config = dict(
    num_hidden_layers=10,
    hidden_size=256,
    num_attention_heads=4,
    num_key_value_heads=4,
    head_dim=64,
    intermediate_size=1024,
    vocab_size=2048,
    hidden_act='relu',
    norm='layernorm',
    norm_place='pre',
    norm_eps=1e-05,
    positions='learned',
    qk_norm=False,
    attn_scale=0.125,
    bias='all',
    tie_word_embeddings=False,
    parallel_block=False,
    init='uniform',
    init_std_qkv=0.0213,
    init_std_o=0.0,
    init_std_up=0.0213,
    init_std_down=0.0,
    optimizer='soap_variant',
    learning_rate=0.00457,
    lr_mult_qkv=0.7,
    lr_mult_o=0.644,
    beta1=0.95,
    beta2=0.98,
    lr_head=0.00489,
    max_grad_norm=1.0,
    warmup_steps=200,
    schedule='wsd',
    decay_fraction=1.0,
    decay_shape='linear',
    final_lr_fraction=0.1,
    batch_tokens=[32768, 65536, 98304],
    max_seq_len=256,
    doc_mask=False,
    train_tokens=312500000,
    max_steps=4935,
    dataset='wikipedia_en',
)
Each number is 500 + 50 x the weight over its row's rms, rounded and kept within 0 to 999. Layers, rows and columns count from 0. Numbers have three digits each. The size before them is the row's rms in percent of the matrix's.

# layer 4 MLP up, 1024x256, rms 0.179, rows 200-282, columns 192-223
094:606546570556530475572506424489554565523530459548550532625385524483453587445493539519524460424440
108:427489459521481540538520512515517499504531515509572491599508530487534596572470486527492486535492
109:546469548501437490516457569572491496555549460418465536557537540589526479527515528534567609507542
100:464506417481508414538502526464482480487517484539457410517488500444461525514542527512548525499540
095:498525534455454466520524554546548559526477546524449389629433435428495524431550458454499562543478
099:490558506537471511528526543550482548450495480478490502629491552456431505605481477568502591527527
093:529522451619532453514388447478530596548476526514436496437470453532471491463521482502478542533547
090:435448532576515531445532441568498518583494481538497580498552424456470565462508559478465495534507
111:485432516532526350474519478456399464508525507431463510556572492523512523554460454564536485427512
093:464510492595549554510539586568604569522469535504504464475406569510487477556500512469471465414496
102:547583503526449627503515516483394572504441458609536572527403582530405513435377450512491476527405
110:507495491525416496471484453521550474447516528435417458530455544550594511584560454456494525603360
106:445511518507507492480571454516527601494382565492517574581574493511576469486569524473531486582531
083:528525488451435446488480472541571489506422481510487503448396442471431433443557531479519483518479
107:504496412532422536495422531462472530557457472443530563514524490556591486500477473531511534448542
108:518550391573489467585457484488480450495443422486539503638559501545528434598508466602472544477524
094:478449512527481548624500433532527618459547578551487508479392416444510417551420498472415565454498
119:500477523480474573452529487556465545425498413502509569510485514487531508583481498476469532508472
098:527457566485477526596497490444501411570491402542599459562515537459557490417456475480477498573528
099:498471494404466514555442422496510498513491581597555521537498583492580446389532622500461442545528
101:566402512514524392508477496493467416486513466550506484537476478434503476630484548474494533500522
128:527547555584453510472480398472556419519468482515486500492551557567506529570500471530513382541540
097:497453526496462546592443461545471559454530477523458451445521523493568630443471584529532541456521
097:510551492500535567725499510498517510505501448538492514478510560481565462525505456433528460377556
094:555516538512611487491500428502492489478492502542405497485477470383491482481489448462558488572476
105:440453622470486556418487473511584436525485462487538542480385440546469598441521509611511507447451
101:537512477476509395449565535566538506456480558513482541607497554436500502455549509492530519428450
089:482512506545527421390410461556498496518474517493502509590472503435397518566652469492517547427498
104:432504456486416423580516491431432518466555515574531496445393620623427529519570526496546541498451
103:504576518376536497503513498501499496490602545527381483514450564447492518449523480543531455591476
094:533507389402486489493479518444490485474519525476482502547491531544502485572468451582469474583552
103:460436526542527470479501502453429465411490486447521484424472599458558528455476483502508490487514
103:531573461519513435551477426457524493487514414362503524493537491462511466479666510457542546588569
099:496550543440540460450487411603581435420547481514488621533513473482466393464505533493461449550391
097:510363496557475392473554554570478606473534564595541538511481520501573539514540515493566605550539
101:460555501542517463405539504380547499542492507571501558401491564491510431468432477527555466541491
114:456487557493512449558501483442505499459509623471491468587548484460462501539569573567520487533453
104:558450378560551561457530547494453487402532491478550441454412409480492467473601405619498579478522
104:485410604428531539396506515552505554483514437539550480619603408507440570522465593435534479435521
099:577538439504539506559541521539464479460497486382472482435493532456365468485485377526492502451454
095:507503489525535476505540428515576458537552522529395566498529449515573451471570481437488543556440
091:549478469568469410479508548415543443463555459540529547588583469565510443535488490537518438419472
100:543536509463512599455615541544444528502577417433459504468414603577499605538518560519526598432487
097:479552545527410483580410478493552525485532579510461521532468482523554472506525520507396558578497
097:524508603544525419591482519481442492459525531486480471502508507552511457449492522467477556597496
091:412591515452484540536481547500502539564478435441521583480491507667585508503560545438466477542612
103:519530362497486422505530458454540412495477493466550504541592525479512501428504524420406549515445
101:578528466490504495496491430498537501567569573532373525440538445582504578418488575486473546524553
105:577475478596533603553566491527539524561533587401515654495572516531513529497540473497473551491434
100:515665498553434525500424518558379439498527505459484517602556494472485486502473478542487543604566
098:499472481447488527500495515558517479543479453395549550552459608491492532542624520485434523453489
093:472548624502515473509505468542536461563530506598504490565461512454531499519508503462503405523489
102:497554539517440499505455565531454464504488584468481493426454569501500500525562508483435485425467
115:567499430564467474470606468588524520549431452515636455643473490560495563472530532441511457508488
105:557591687470524502512481533417409454540429483440402487514463556484501473481490500449619394543464
103:566399556553541487541536453435472537508428590523515531472468499524526507520507513582461491473608
107:569476480486545509528484481511451526445421502453510484562559453503525536377505456552407525434426
080:500563457634557425491368488480542533543493497451466499424435491506506603393534416577528544455523
110:451465537515570546494447481422514420474519519557460499488515582411504488528462525493470487483489
103:486504516489464592466472509475471502491497475548573628606502509443556563544449465467479532467496
090:547518484529510485547511481444518507511458419458516510475456458490583518484487539557374453506473
112:513557480515471410546591507497480458572561482501490532560490523568521473406544453498489526547583
100:500577530467412493500537490498593520527471453606397538510493484447492469531643456428494493487467
107:490479443509476391410465498471400534549509527524462470522438481599587427487478479505513445511483
095:598495435470409482548458474453470575452503536470565567506569500484559494541462455468499529505485
099:479503420506493537418436428481455483462538526479540547517535454503497515446480482368565546557415
101:569443496596429434439632449537416537454496495574513499518509464538447495524519441628532487472515
095:524539502511496443394530471513550386468543537502519388447514581496490527542425551593490462525512
099:479479468557512539488453424511514540561592432506439614434528604443453619561599528558561511502438
096:509493466493429661571474519519520495505522410500558537522484496545513467500520543428550467498484
080:619557543486460531483452511708458515497441465510578440455538521434503498438505392527472604526417
097:484501545425483569518511401513484469476551443524512522531475515573550507518542392479528484483510
100:493485481549573487515509453509441500436476519414566511466455516355509419581495531616496486476432
104:518462563443450468451488435472437457521458491503482487570524530509478490524504517517488395582486
101:447576483450517399479514521474501467469602562495471453507627362451494508480526534569531470487473
108:452650417508540384472485455529485495455556487421453506553367495568493487434548440555472423516571
114:478556462520485547484423556365522459572544482479511498519463464535453524586438516482525574555473
081:412453550394532481522460401515475521500481469496550529544513520519371500426495512564451538531437
090:430385554422516434534508464431510525591414589558492539466423585539437495408513470471519507421424
099:511506564576457477554477585569477490486491529561544504489448485498498500468455603485441514512475
086:464541500404505467497531516448437534519461557512512587493388458511522506646472453639445473506485
095:513400482494558495507442461480519531425449587564432538499489440625459480495452525577525460531510
100:551591393466495468539520520436505458519640506534481522434475472594440589542518377513479473481465